{
  "qk_norm": false,
  "init": "trunc",
  "lr": 0.0112,
  "warmup_steps": 200,
  "batch_tokens": 32768,
  "seq_len": 512,
  "steps": 4609
}
Each number is 500 + 25 x the weight over the matrix's rms, rounded and kept within 0 to 999. Layers, rows and columns count from 0. Numbers have three digits each.

# layer 7 attention query, 128x128, rms 0.284, rows 86-127, columns 64-127
498537491481499519473498500571521509559550520537498511518477482492479472503517513494551519446495518497533494500526546471533498517516484485509495523481443516511460485498472504481465486552522457
540529502502468513466496479497510511494529510525544518498493536495474518505505488545439489467476486480508534477495502482497506480489496471496507543496488465477461509508487516471481480522500531
502493482491506465497502511497481528488470474431491478496527499492489499513485488512508485527469513554518519515521489550513514504520500543454507504460543522501524513492543504539490499455464500
531506495532509521481495479525486515514492492470482501523544505485510508490434491496527422532449491526495482512491512508532503490533494458514502528541520454572520493483501533503508516495500527
468522479486537520494531517527458504496500501514500482497500511531490518511536528441513507575437506528532469529468497492519519504492476468497516483448498462496540515496550519490478498490470518
463491492466466503464509514500479542464484493496494517490545510508491480498502486482545478506533512475464486497507509479502475566537503477499516505472534538471497523486516496529510519462539451
504487508472524492496494554524502508475519486549500533493500475503464519468556542537485493511513509530488495456496508482517521520474490497524484514495529534477471459503457502504507500488514560
535512505552491466488461473525539528500464501461506509531480524479512530462536558453498459497502515444469496470529529518491504555484527532565473483482506501520520496513553492532502498560473456
495467480475508538480451510498471484508509516492496498524485532488507475439548470509471503537523495514493496508471504480475503513530520521481465492529481525516459512505507488523518460496485488
491504496494471483490477484506463512470474544478524511460497521506483509508445500477485538537477510516487496511519483526473475480541460486497504515477476534536512520483494473518493486513508509
530501527489514525513521504503501482490494486524519493483525515517514517502444502465526517470524509459497461506506540509487480468436503499498531502500519493492486493501509459493482526480495484
497518503506542533523491555533508527502495456464486493460536470527503532554514479486497572479457499526491542516502505518479494527501490488514461504513462534509494510479512470504524539500508547
492504507494536461496465541497503494471461521482491509486454496512496460538499491553501509470530469489490443515471537489513430499518534477491485529510516490459486471507504472502516535543514448
487458504487520468500521452508481506487519502477484499511484528513500483503507478461536442540504452547505486535540521502509488486514503538484457518452521513518506490530514499510484486547512488
500519484488531488506505493514462521491508542495470480480529480504491543500490489517535544511458473496502504507516490478525554566541449499458488532501457449512491509490527487509483472488472476
527466474488506504502502467481486479472526489509480500509527511511503423496503484533483528474517476464506526505517493500512508453508501500556534497555463517477518472473508456509506442452522500
525508454530477554502471495459553496492523472510535512523512543516482486525504534507479445484518510485506504516514495534495514488540495499533517510536494534537526503525537501458510514463528502
510442533482500507427467465508457495525544494438501541500472464488446476469498515469511541511510475476469515463465488538488465449491506525505546529524516502519495515510478514538514469465528495
480491467488498506522541503523521471499531483495496502456471484442490506519476459524486450473513547533530501519570489471525506492483521513500511500489498488426454495489475496487500478499485484
472471503524477502505519509443398467523528523504515524470532492519471481492484482490516478520495490527502485543519485527517533491490514458499469532512465447446480487506477511457549479514525518
478466485476480493494480526451552508492461497488538458512553518460525470509498518495457494488486491468491503511516509520408520465509533507501494510528446537486497502549535488486488434495493482
506509504486537484532490505487516502504508530506507446497473541476460531447483484497466483460511529489460565466494496542493506496515518478508471461499498525501496508509484513474492484512562483
534514469508561468525499488495535515547519509518475508495584511512519499528476511525527487445466499570526458500487509482522498460497490518494507524485526436533477536505468515458480473501506519
504500522515535528477494525507516505540526497481465517552513509454487515487538460500521485498535505472516531486502555489451483488493488526515508490504447492545524487528505489508487519485517516
501510511505498493469451519521542533507524494457481550460494522529470527503541506499501518509549505491502501482471531427461479525479485462496519477496470527513490542541475466515464508498522476
496497480516473491459534539497446525486431510508490525472486515480485483511538496447514491469495484497485515475463550468517509509494473462444490563485475487501494508464485519524483498529533490
518490534478509494499535506492486519538475509522494492547482508489468492500445517497529507530520483512478478476480504491542484486530565481486541476511500532442506485505521471506561505489473501
487476495492476506516514498543531469547477505442479497502508520499499505546545494497532513495491520532554510482464492509484495485496478507476491469506469488493517506448508504496519514494526428
515509511496526505509557524508495521504501507490494466512476476548449496476516510510484515507469547490488515484501509502491509474527493487508487512507496495512450494519558528527471496477520495
455507509477546468468477485526517468497477506502521487501470486472473508499499539487561475487522483466514514464461512517437506506490517529461499511532466525480489448477521516485490509508499511
481562461498549483508513528486485514473452502502496523515497543518502510492516522482495487473546480477470500499472477500513472514456522512507478515534488556536461520497473507512566476489494498
482469521508524484511491472479460473474518501521478495516469525526511516496467500505556478493501453454489481498485507507516505554504488464483510519489488482513490522521473517480533469505509441
512468519463488504525467486480486488464463510534540493513503526497491507469470549536480493516516523521512492535535471511488505497540535476498496513513522491507523506512477515538541483490533509
514517530527508520530494506468499532504503464462527558480466517507477531458530531555481551556559511468515486484515501523521483498460557481535499536508469560502483526504499539548486508501526544
547498472496493504521511464541454486482517508484534519517459462518489502474526501487528506484503507466497508525495506473481470516527510521535532516499476474498479490465497531482468500493477491
494466484490448516491481531493462480515472552505529502520469496482508528475502500493501524511544513480511519489469512481457498510500500524490496513471448495478507504532523514531481494482497502
505515499506459479532562527506517463467519513490490461493481529506512491507454556485486523510483503540501497514514517523510512521476504508502459534505565427510515519505532519526499496456528501
559441497431529518500473502538539488509497463481497515463478508493506528526482475467511497514458492529503522465500499589483457464459520535487461520475514495496515513535483503519506505504520531
508530491525478513536508516469490538506485486495520493467467484489477513501504491529521493519506495515504516470482511511521523484507536510467521482514514486542516522501478488487475471482468516
533524510571481507524487515532525512494460509491519520486540504466512522513502476474504507513506532491519509507527520476452540482485561514515506497520494547499509444515488533501522485528584533
530487481519539505446491510538515545527492491512469466510497495525502493521522475523454496539495485530464497482512537555470470516474529521502496495534521518509499490534485529503472495550488518
483554537478518496487484537466497546494480479489501476480500520502517475507544489534463476495489541514462498470498490483504558504553517536479534484523521468492488528505527483512517515502440454
# layer 7 attention key, 128x128, rms 0.286, rows 86-127, columns 64-127
533452486474517463498493469506478496556510514523478485477473510541487529466500456498495491502485508493529473511503491502485483471499476490487503512538511466515488473497512519437447493515519461
513476489504502494535503537491483520503495481498462565480528487512483504512414466511442501545476506486515500515496465500501526482509522508534508492537465491482533501488533534512478520459503514
470505469471519514501511469499464508537471488512518516520475509452514507473503500485486484494529468488485492511549516542473501477464541510509419510474512474464459521515550499511491495498511513
448470495471496504449457477458475478485485492513511474518481477492519500534520481465515517459486488539474506501513532471468487511491439445543497500507497495515487468460511512482483509496499535
506553541478550521509481544466473473537530500530537461503475504472537490473526463476529541455493477548501487547503533488487516492483551449466492458523483509517510499519476471464497533465501496
506525532470532484483544496583477496501529516516525526564485495490485487512529523484523507541488540495490505517525525487480507512496456510527416516497525450515474553468532509531502469485509448
504512476527505500458496478519530518485485478560537517459470500528475561459483486499514503522470512478492531513495459510508500464518476528472521506495501510476500502514466482468506473488501496
477520522495481485522476500519557503539564467485476524526528478487487497520465477516482482484495537480447508508530515492504473432469528523483519482501528505527462489510462462482489502514518500
491457521495503535495483524507478488496517522481555488494524538516499502506484521453509464509526509508480509464495517495491488488520484519506473528443465489500537512506499536512504540502462503
492457500501515487501489527554464540495460483474524480519494485481491514487539498521528511491460529500513486519529552513523548479506526485483506509517540509486536528494468501535525509493476510
515469515506441484507509517529496492466540525493483500506435504544537512491497505513482475524485501496478466485489474463491488509486524487525506508487480475481488463525462531463498522472505525
502482483537496508471499531518475522493477479506482494507491507523545483496498546521534505489473495489519539527480527481556529504485451501523487561504490487514508510468455467448496466517481523
487490495498534502502541516480491488491489501468513515560450540556506463496512536457485484485490518454479473503503508501504533523523511472536464494518450568519517527522500437465493591459487450
491498498496560524505532432484474496489526497463529511532484510510514480485513490480527489498490509509511479534519520540486511527521465517483506481513498490496509450506501492515472517512542562
494479482485522480524511499462485489471487516508459473473481532452518514537497479477485514521526502494543458488545508551491483475476458530551467503489496531486517504504472484504478548521498497
524480487511471472466481539510515458526508522492514514515536492486506539500467508502520462490525506512527490500467486479513476533493540507507445514470514496520526550494507491513519501521476532
508474564486475502500523514517435474504519482471548496470492490498461481520473453508509487490501485478502492510458498450467493507500533497535507480471500474534475491485531531514515448542495474
466529476536508498515493502522532497500463506503484539513503508491500548433500529501552459492506490482470494502519506470483492518527480485443496483516489489470491538533523532498507505480509469
538485522471530468513507499486511502514452482510502464497506516479512479454521497496513475498510500533504514537454468530496515458463503498447522496499502528501492508503503520505506530443520480
528503543500492544498496535513420466459470548520497529500514492516497486547519530545469597516555464493542545533505466506473512526484489413548509480457501505474503500467518458509456499490503489
507548483567494472513525465498554541474533494487492521518475499469476484474472518473491489539510503521487492493514495476502509459544485526503536531460498478502523547527523507522582528439509501
458485499488473480500492478494499546480477468538493500490489557499484502561489473510504463473497487545499509445505489492524460490536523555504537508511516530484484482496427545533518502493481420
492525523489502504485506485506470495481529472487488526500475464512535482476466478505485473510470495475507496482481534487544502455464495446545522490499499532459494521519459563463471518526502503
526523514491523515512446475479509514479508455520488518525482514516526523481522459548518472489501497546511519488483529502441493510512505516507491500490477503522509506502494489501500464504533566
453527470462575476511455516494531518501515475492508525457513503530487505483522508478483475485490546474475478503513523486497448517493525484483461502480455478537518544495498536529476492500498489
534508474498525483505490520480506517513475476468521460495467502489514513533511518470487500499489491505506482552529512521449433481469467483545490483509456496504510514496490493458445484497504501
471480486483490519460494519494453441475507501486481497482504501496511488512551530474528528442523498469500489501504470488472526491526541539443499508535503506506541452515507504501517546477487530
518523524483506505499493497545459539499496494457479513489482513513493499462541538488510525510530486489471503472459513478487492517468476517465492486531536504482485485492508487535451487493488517
490494478497502536451494543500499516459496514506495516449495505505517485502510504502513480536517490525489517518477485483465491489513510487541480491509484503486507468533481482528555544518492499
536504485501492523471468464495485529510486500514516520521516465550485516510488506500450482517496486514510512499493500486489479446487497512506430501521485508480491441471485456481532519444458527
512533482477516517486465496474464536503496504474525446515510529518482472530524502508493476531520530492530517516501521501518458507495521504518472515503513508550494517486457528486508513511544500
510513510521550508509530532504514468482538502523497529476508512502545497534498494459533467481489507495498496494523580508472487537540515497532520434514486484491517530503472473523506506503501500
500484502478496472517525481462496438503470519510521520506490461470502479487459493479533481512504459497464478479524433506447528530517472526509483543490495514476508522466502494578494516507453506
504512468533532495516489494509526501533488548520499506485507516501487497466531489468473536490514492476490541555535462474506502517535486454498518501484496538529479497507483517567548470480510510
503462496493524494489494517445494504527498534508483497509476480471521519483451482493468488529512521518460533511480538447500454540507473512475494480539485516475492497481520467480505502467486488
493482530501501502554519511529510516517488464509512515492529452546506478524493527472542499496567488500523537475492520520432488498479546531497481526509501513495479520528506513529525509482502515
556499499532458473504515556489464480463491487522489493498474528512511475525491478489542533497518505532504531517506497520476520518515501483513489483517515480449489503480524486497518470488530491
448485467524549487527495523501432511501463469523483511476526517479480487512467505520479498481516440500497480519514503559509521506526514520479523485507538536501469474472482531438541491505471529
488501524499522459503472508514524484492538526502500497444499453500526526504497503506480468508509493530542549493520487482544495484482455527513528490513442498432494468468506474503500490539486541
532497528520462525493526491507504472480465479534490498542505505499475516541457518542472520513485528522480545524518495515486496512479548468487471484467486485509497443488496555532456466538467507
479496534460499433462471475465526481476484500489476512477530540533503496494482509453416455493472491502482491467453472502517490486492485444504528513507444507452500471498476489438534517480466546
501485461537556502494534475502529488508534465494516518469497511525487535459528497511535525502490511496511505486541459476541466502481482525536472482469504525497493470524527506541525526506439497
# layer 7 attention value, 128x128, rms 0.44, rows 64-127, columns 64-127
496472503515512527508487489485536491526525504509489479512479518438478481552465512497486476492507521510492511498505549523478488511464527476502477494509520511498517484491542496490503513518500498
454527482538467495516540493469514522468486517503493460499515522512493506511516461480510532516524566509490530510432500485489509479519461521477535499479496525498509499474485484484509497511468468
472508496494538462473487469493469507502475504488501510481507497505517448476515499494522486506500470546489489491505504521462495477500516450512485534500521516482488504506548498485500471499494512
506499531551439490457499504480549521496513503497506498515510481469511504465480483496530526515495503499487516468497516472470503506506475484514485479493506509506505504531470493507542548498482479
468438514566471526493474472510470468508522495504529500489506496530482485497517525457493486486494527522449506521545520529497469493483518544485471472506527509531558484491530496520486514503502516
505504521528509488511499518491508508465528471477518525514466513490481505518514470490534514510481552502518509487472557462486489479478448496524506488506503497497513486496531501516536431469536455
491476497487492486513504478494494548481446563570493433469481483477510486518504484494484493511494521522515499497508524490516502427496517502498528528465486510462536457447499510522483463504486490
488492492479505505505515512520499500499529489472461491506524523506483475502481507502475488493553463549512450482508489566513490537505504508456472548512504542493549538487504523508476518515463512
457475543548517461502463525536486467502474541506510477526438480489484515479483490482534500494498499498434475521538512525460545497470530482486512544517508464509474479503587507478450514449510521
512507509490509500507498489457521458501460513465493477477490507507475474487492538502467481453488518530480521459522537509494512512491535490482507505476464518502473504539478494536505459517498524
486532530481502513586522507534509529484491479507506481477493516506510507515499484564534509475492509514504528500455503490510469502526527498499470485511456535505443542510506518461495497499536479
486482465481500528515483501485510510515499512503475429481499507470561493531501541493478518502462511542501482505515527545517508502473477491487503490493527510501522477487499530493543491523464476
520536462539477484532518502513508467476521449502525511534491482477496510481470509492507502472507520455524517526527493512543505497536475516528467492502512526535514511499494517498529508503511493
488473538485513517463485510468510521477529477518482517521480499500473531499529496503503507542508521516525474504511439467488471503475508513531503478484490463469491461547444495492517493479493488
513484489491492511501476532512484465497511494521470480506509516518512515538488522522507451466482491497480486487512509426541477497509583491459483531493472477501523479511554462501495529501502516
496511470546504511474488481482486530524497482491463502518519506526531502527488481522579516479531530520494484485507436461501478495464503510515485466527544486495475505539495480482539573475459514
494499426477478507503484488498546471487470505494513510542522501541476506474502445508456478532482499509474512515529492554480492496511531480479484504496459471528524524497508517482506510482509471
525506521519456518460503525510485464522558517517516498442471515506502489554452504536526518485507497454497501505505542537393485461475511541542486549502483494494484496528488456508499536493473542
527481504478525458525486423499490480485512526484531523519491497501543508522487443480501466465478472514511498527526552509512508444491516536495494547533488487506477484478510532496511470496488516
511551507535505489519514510491486519497490504466463489512508522490512478493473486481489462483481526509491504516515481529526483485501532485490490502496522528518440512494521491478519514532496541
511473518513484498481514454512532446478469484503511489463523477522440493528511499496464443495490518488514523522507520486442531529485459486511505507439479531501487512467452509499480542549505446
539480506470494460472514525456526499440453485559508429448469509488487458493494548501466476496481504500499467529483518501469536522540518486474510540508522529487502488477487488484465499512529520
548469543501502449462506489491513530524495506447475508514494466479501497520529504494495498515495475497489490510527462521448528459530501486530530526489535535478498486488478485511519454489532508
494536490523489502520509479505435531519481491465480537489452480506513489507511460489483492494518486492467479494526490535511467462505484502490496523505500501471480475488549519464492465519580519
508472512487481519499492507486489524503523515489478491528537480532482557508516534431468515478507522514538473452511551514521500452491523527492473493507501485497496500510468452480499500514505540
506463485511497487498499480473490456578519514467498487495485496498491495502502438489542514473510492497493484531477544484504503484553519546559535497500528485487530477513462503468484463493522499
487509488506498516504452530509497431537516490529498485479496489568483523473502459454517509530516538495506530484538504506478468524473526525549539455529472500538564474523490429492516544522525540
533471493478472499451480520501469488503518510553451465466545556469492504435515492472478524503477515475517515532522533494524493543500495493547487555522482469517476499526494474519482535552496479
473480488501484522501506500535443491481526500494499514498453499485513549525528459501518523496526513497486522439513534549486440499516501492454461489549473546475478493530505481524507510450488499
463471459506483469452539532540492486521506472544512456476508466480494511486513504508559520538493473493480494502496508498504487468524519485499480503509498514443557494517507499487498490485488533
472516534506502527493439524479523506483516501505518498518503471470497492516495485521502500513503510524479492486495535507464452544491502499504475466503492487514488475512525497455495529490512536
444502489508546509548507500469513493494521530484506510535490505515525512503535515465487536452480557501482518482522508519467468477479478507503467476522492513501497526484496490492503438478553493
534522493472494504530514504497518505511471457460531531463490492549520522461476526498498541492525492471550529530494497491481544500499505501527455513509497488484507520542476441501491492502489527
507528519492509523473477507518548481440506510454487482472559516537483506446509518533545447465545499458480502465463495495515485491524519467496488499535508468494510518537513516499510487514487487
563522488567537475527534477477503535535540477493479489499496498528509504481485493516488492492529489504499527522494479500513499529513512453546513510505491531525493526515486474471536500464484484
470500497504497485472470487513472467488489516520496502497493520500529469497475516486488492506475497498474468506555481524501481500503495493466499479501499515504517536516549492485519515486483526
493499510526526507499510493526491456500518498489535472535479490480459520552517508517464474500480516482499501473515478504459467461492511490500510472495493481488501478499502479484485509476491483
532553516472533507493469509467536525528511507493471498494535563478488516472486500477546487498439542498485513487520485504532547474484474498492528485497467483533564482500490519486478510510526509
479498534501519569457489482530501513481514529514471491490457511449504486464487543512514509496487516507492478513449520501480494498538489492496494512470537477529521529481500474472528508532510537
486481518520459478502446472557524512512509510523488502540501543520496542499506515455530469508493499498504518514500497530485543527498503492511470511532540469540500496542526459489535537494487535
486509490514476541522491506505492445501502540461525479512481504461517472498538499505505491491529509500508468524511545529512502526474508487482500489509475516478482518509529469508556512529473519
515516468549475497495530449519479516486530472483546482504515542483482479542534509482561510484478479487473498512488516459514495465491510521502531548469524514508523484487534480505519499460527540
508495515504464466488469508479482478486496488530476522502481505507498461544477473501489481528517553475496506498491510568492517491493442514538533504519523529490518527513483510476509495495501507
530506524484508532506530519491535516495495467499463465520466486499497482463514538516458512494489475536517493467473492508487490512516501516474444521542488510537476499508477504540481484546505494
506549494523490502492473488473533529482521498493492483512491491500490490491509532434539498523502517537482526516515522514473537501502490510506526490500544533522452464512495487484499489523514524
476508516536484510518509459522476504486495515492513527495499492479507464564546507543500542517493498456486514500467525525490489497509514487472481489448513480478473518522511500454493475489496517
511456482508473510522445463497493468490529475494477489525517525527500519474520513527517517497461488503528538504501544535502531504528524471533538500456504487524524470476481475488487462487510472
498485501527521470542498463493499444477481498485502508475529470480484510485531487509540512505543530480513502496470456498501507496515494476508522501525484498510467469465481487466488510522509504
507516512487482515500453524492514524497538510507479458503505550515510463464458495498519496515495515486471484504481522493526506480484457492527470492485517554528530527520502465497532495503497482
510494470474502509527511484517516483489461468485505493457486445475538439539492502488489508460501485523506443507490510517496504491526499510490487512537522537480537467499479471520485491512512519
531493509474521520511491503481477476520512512478499500506503471458540562507495540509504503500514516530487475528534460488500491446499499496535479492451528524496489457489448498524515500500528488
504471517447482519496468484523518479499504532524528500470533433502493535479570493471510494487496433490532468498472489534497495453468523523492494504521487536490517526492516505540518502494507491
500532498485488497529494519457518507527496472512526483464540552509522499472526572534482455489520491577491523511521494494484504499530548529469479512460503495464529448492475481528514478532534501
490526521471515542506469482511498477483509490498488532506481502513480489451468474492473509502501525494536546478481477500512524469518463510522500475463504531486485509507510518510506492473482474
500498511575466487469507489512496494496494477502487536483513460567497520492447499506466490478516448570484547514497488489543492463486539490509513494505504490520526467485499511499499532470513565
470574446535527503417480513505523516503506530502445527495512499495497508454477500492496460561554533478506520475503489492509543490515503513490461478495491509502518503514490496453471507504495516
500517490502528507494488507487527490490503509465518503500491502487495487496519506522514522490510486486501479486468440472481501473468498490489458546478477523549468509521476487506506505520505530
516458510478503526474479546486472464481528507493516544531504525547498489507427470489522483510511419513448531470532512533489479505489478519519495495499537473488522504513521480517510457495498575
539479468503514474465476472487496478529515482502485490486482520480512513504536510427531539526514487493491490490473524504485532472517513482481545469489534497508490480492482489509474519526518482
541513469521487522508489534516503530508475475485461508533491500507530441497494540522527485493522517511525501487470511468538494497535517506493511494504532522516508496471473528460489512543487540
455498526490512519538516495487509455494496503497500511478480441548505567518470476490474513470455524472519485466450477536467447498497512515486491519500462511569548500501559499504482518472498483
533490473426494542480459514509531465456502526498495455515471472464515476451474503505487468467527499510489498473474507558457483511482470507543454540498495510505502468539515510485547551527529484
529495535478496512491514506477517510500474490505477460485515522494488537469554487481424485508505510474542539530509486486494464546496479475513494510469501517475472559486473514536491446472484487
553463463512457459519502472475477516487504522497544527453478447493514485511522534537516522488510447481489469468534530510510534428485516526497476551514500473507497527449474497530538516461428534
# layer 7 attention output (transposed), 128x128, rms 0.402, rows 64-127, columns 64-127
451533475490467513505500506543495503481560521488535526543457505553502467521490528516523558494464513523499480537495493509520487527499491500492522488469480522496444481518475512453496482513520471
510553548531492461486476487526424502482503531499486534509483502486534463474513488482514479514425517488484461516568526514537473508491501560515503471485512542507544551496507524582484525505507502
529478504512481549499496516537515493493563536492484493480487483503450481475567472483477506478533499519505507481510470467508527488479460476519519493527436534456510486468471519501486490538489431
512492489525501519530509452478474546495540541498479510507503563495508505474476484500486471477489514487470456508550534453495497473507504522495473481461524527520520501525447483517487484513522506
496514525520478526514484487550477497538513468487527538499470505490499555514495475515516504478505519503485464503497522480472518549516420482513519472492461492495506420526465511460502489500511501
504503489474482507472493509488537473526535498525464502496528509503523502464478512521466500406469480553474497504486475496457504505521483543467449536460451495513516522522507488514509484532465441
472507555513521494456468497506516492475499445472477497492416471518498537494537488498474473520504476471483512533539483496531478498514504452503509524500572494497481521523497534495498512505466519
568542524497463517470484555484536474497548529557517505487474491535474490540552477506522495537500509485462489499513530471518503479512462445490509502496520522541499474482517500485522542504487532
487504579541501513525528544530523502565584423468514505453450469506479521525484511502459471472501503504510520477458547524494446457500477496474498477443504522502498499496448464488466533552525486
486441517471482535514498507472523488548519511523467461504512478555484509529529484499463515480439474526455482444496528491547440520531493559524528524500512493528495536471491500469430470501534514
506484497493530499499485495491458489534492508457460467492501512496483499542527506439518548557488517533503474473506514504469538490490489508468526501491511439529527536501479475488539513496484465
439517519503442527448475515490497516518508532559522491497497508495454510491473524514504516510517499486497508515511461488489488505495502513464512488522451491504464499524481543447491508481511501
488490465499524475550471503464477503557487497513537512497477531526469500478460475509541516496546513536509454509500497469482493481474498533497519525459487524543483515524527483493485487495535481
506480502499470481486476435511497484513489519483483511474531514457529477506470522518527488477537411497476526527516495519488536480479475495498492509504476526477494502480485515492530466499510499
466479501516497564494498541497508472518472519532499476520498519527489507491421504454487519543532499496530551518508555486507483516482478481493503508540492500491488475513534481497516532530506486
490495522504511485488476510527526476491471533465485503480499519482535478512541543481466489503492496559508500473480552446471501483490519460485478487511448491519480461470473523510540493460546492
468525497496540548531477517516495522522471530505429534450479521519499546474502477494539565567486453486509507516535521466521488537548447487497486525515486500515509522487508512509444435531509532
487471524545491556521463485488502491515467474488453510540498479483511494471526475510489499463477513549495456546508618488539515527458532486547496558501512519524478486463478464466528537511534467
488519521540571502513505507485540524510511470527498465492506478515463545499502515510526529475491506484493520486507472499516488515480508452533491503523503523496478494493527490506480525514526485
460487537527494468524526491467500478497529517488504490491485517514515523513510470462517545505495474507518558507478496435449491517453473548499476450475503470518482513493521516466479556478516529
530481502495488488544487458482500547483508551469508478532506518514507544473490475583509546472465492518516497499475515525507464494523486508471505495557507519512538515542481480558458455470466468
506459520527491533458493491491494473514545497508526499522438490511518473524466551491483488492507502574514486456517469489559458452470497492524498467532509516485494566491498454562482484510485542
510506501458540540517509490539543468483519509515496514483525502526521452502507493550454538495472479510489525500570455449524518491526503464489520472503520535431487464488511527552459535519497506
508462558491555496463526512498484545502552461497496486499470479504473502474494475486576475498474496487471532476533492475496505480498445494535495499493465477475526508445512539496480505486487476
463516519536489527445536505512471509502493527507541499482544458499529506524487511530496523518494532498457508486482537456457500571523504520509496509550492525477461469478473483508505514435501484
478554557507490510507500511487505511532480492523467499574507490529454452482497497489494476477487507474486482488558568550486478485519460509463525552478452469478490508481496499555519487505505505
459502519531458476525518466521508492496465509510515569474476492507481506512483491476517469463500522534504480495523467571491458528511525463502501561505522492477493507445485527498485488456511476
489490545523498509494446510483514414483502540476493489469484505488425492485482513514503464534514483517520472540475479534545510511481545504467479467504515501489541501490480518495446482486513503
495491515530555562468497519486530481513478523519476530499460536486483503525484526481524475444507511444464516530531496473518510526496504514554494529499481476517521479509496513482547495536518455
494505556520488511462466488517489497523456499485483469500483490507529457475462517510449486505526480509533461506511485441470507501512512458513515491513481483466511509454478512523457520545511447
467536465476505466487495496532483470506519482523458486499495503531514439525497492482539487476525517495510502464505519511509503515505492457518484506512481516530488481533451495477502506519467508
495499501456520516480522512510490502467516506474465505510480488500553508507458509506504455489486481497470496490526473520486465497562512506501506508514496448460463527520515515500549511498474492
485439480502555496488513507477444521562496553481523523527488546455501478515539512489490464504477494516483477428495508515511467485499508532517511541541511522469498497476462526520528510468492491
511476517502526486571551503509521512517512511524489499487478521539538520530524481447509513554474549516466512478530517539481494536474519503536498501495517479491501509479447468509507532514517450
497497522469506450527458502518563520493451514504523513477532510487486450510490519492522539541520520534492495528561521503516494407549509557497526482458526537494502450509521465493574528477487497
470552490533464520479540519539472485520507514509500523503503514498552514516528471456543500497533492515527475476482561472520505499421490453497485517497493424506523472508471545497473471532542528
515458482534499482498490495502520502500495485499468535518482489474511463501476498490492504491515498513488494498473540479534500507541481515534441500506499501481456502524544483520470520491494489
510508506466466506526517512525536510513489470540474501526513475448486514528466501473472516511491480532544507507514498490479509529498518534460521502445510509483472493475465495499459460474508491
465512498488423453521494527516478429487521455443509482494521494486491439527490483522489465546506479488494537499522482476481533481532513469543478513543519475470513454507486489485498556517490495
538507487521536493506468498539516439521505506522508501418490521471506524505496500503497569485499517484484509495504505433470485492456506502492486508512499526497476491478461515485497468483500500
487538464508466483491546501494468492484488504504496518501498539537470477488478468478507488512520517453484470498460492490518475519477514481486472508489490515488473518513492533484446527533491442
492513521500459487527461501514496487541507479475503507492502504463479532512507517506497489463530504515483515514541488458504458501537496472550497497505512453512447479481513535519527508493463487
499529527447453529470503495499529513494525467498510484486478510512515490506500480522539495465474516491485462541515503465528486527443514503505522547493488475555496509467480512488504475490503497
483472522502523491492545541525483501519482537472497500496536509508501500521507511474480481516479493531474527491513498475500513509529462464509539480440511503487535523510491499489520505447524561
497526530527472503563514469508491486505513516540532478473517515447481480500494500489475513474502507475510464489497483535474511475555466517524531444512539468509507526508458535489533462496505532
505528488489518520501533499533487512460516481504499491508511540526558520508516484479508464499531498482502505519516464482504502524521459488503505489552512463483499534484517479494509524507489487
478516450484461475498536537488537541500474503487536535496480517454463514508509515487499500483500518469519527532482495521521503495502489536449487489552471494472491518486540508508478517512492490
524462490495467519528490499525484509519495516478468439505496531475481491526520524483501525431514460467497524508516527559534462498509526507489452437518495483474510504494501516503525466493485426
457536500499519457492555526465516503480503499514537530490487477491500514519459517537479441501505522541458458509520532513535495493487495529475522515473515467529503521508483509464486497496500471
508516527475520504481552519477453496484544480497513521551497536553475419473528500539461519483539504455532513545485497503509490510480509487536507518538459495516477506509494530484522473481525531
524471500504519531463450484477513503520475519506540492487550537517492535503483506499465492486514490479498492495505512493520479494497539511495514473506479476459512510530464530456469502468466500
498529529507589477529482447512493490472513490495535497485487526519466544528495526506515455520485502531508465463506491481526549559488479483462475479509519499496481503502492531500494481491468478
516487522508521533522502433524498504521440471478490504502474513509478525502510447498493519513488489501484499456508453464510476464497462516544536486487498503475527469494503506514484531495436512
471506472480482461515500547469494539433474524525497494462488510491517522482506496530464470488480489495494512500532477487512529522473564497508480544487515472513534492474521528487474491539509474
498498542542455524536471514510443533486486502480508494452486497488512501504547525490510503481508550485516520492517525448483490551507486494502473517525503500494490506517519468491500511525532520
496505517445470512532485470467481506500510490527490473509491514534533479508519494484541510511460504554497504473518473486519502512544507495492494466507502481473519500515476532509539527546519520
543492487472538492517462511526479450507483491454482505497532504518519538528482477509482502487508467497510547479499491495504455516484496509498528500458500462524490498480487509492527540500540458
448529488488494551519532531504523451498489492528516476490484472498550482500541491517512526504496533510541478545533520477495544532483497458537456550501466504509510502519520492454427545528510511
495478479505467511490511521544499490481452484511514474498503494478500544500503522539461493502516546494507516512517495530495491529511512562510469481455465438458520516551440560551514488473475497
499498498467468519440522529474527493532484461477528473453537536487464460471520529476475522508518519514463510485494512509491535540500479491481502514520478460501510516525487476500514501485530500
452496482464573540508475531502514507496529502522539541553494489482572518516491476504495501530526518494515511502462544490486511498482456517488474494481504541478469496485482493480513492474506439
492491494560536507490522498466460457514549530539472488486505512504482438515490464490543495492513523542544454531515496472525498462499468444483529532509468437472496496465474518504486491536473488
527433512450514500497484487480499454473496483523529535529520530540517551471470494507468530529476499468483488502510505487509537493461504533484468500494560527464491495471492485486531509464467492
492559495506575487461463525531484568492531463537543476482499482526504490486551499516473496512493507533480516511478540533515476531465564504533494529490522507548509467537474469490542480521478484
# layer 7 MLP up, 512x128, rms 0.551, rows 0, columns 64-127
467469565502511482525520488531506524493525520480536542513496480536522467464479500532533493516498505500460525479523525465487523501519491489496484450516503480487489510465481533502453506496530483
# layer 7 MLP down (transposed), 512x128, rms 0.574, rows 0, columns 64-127
517476492517477478473500543439511520508547510475500483459467454502457489470505503483530521484523478516529447497528508491578501478496492482503524505513472487504500478551489501545534520484525467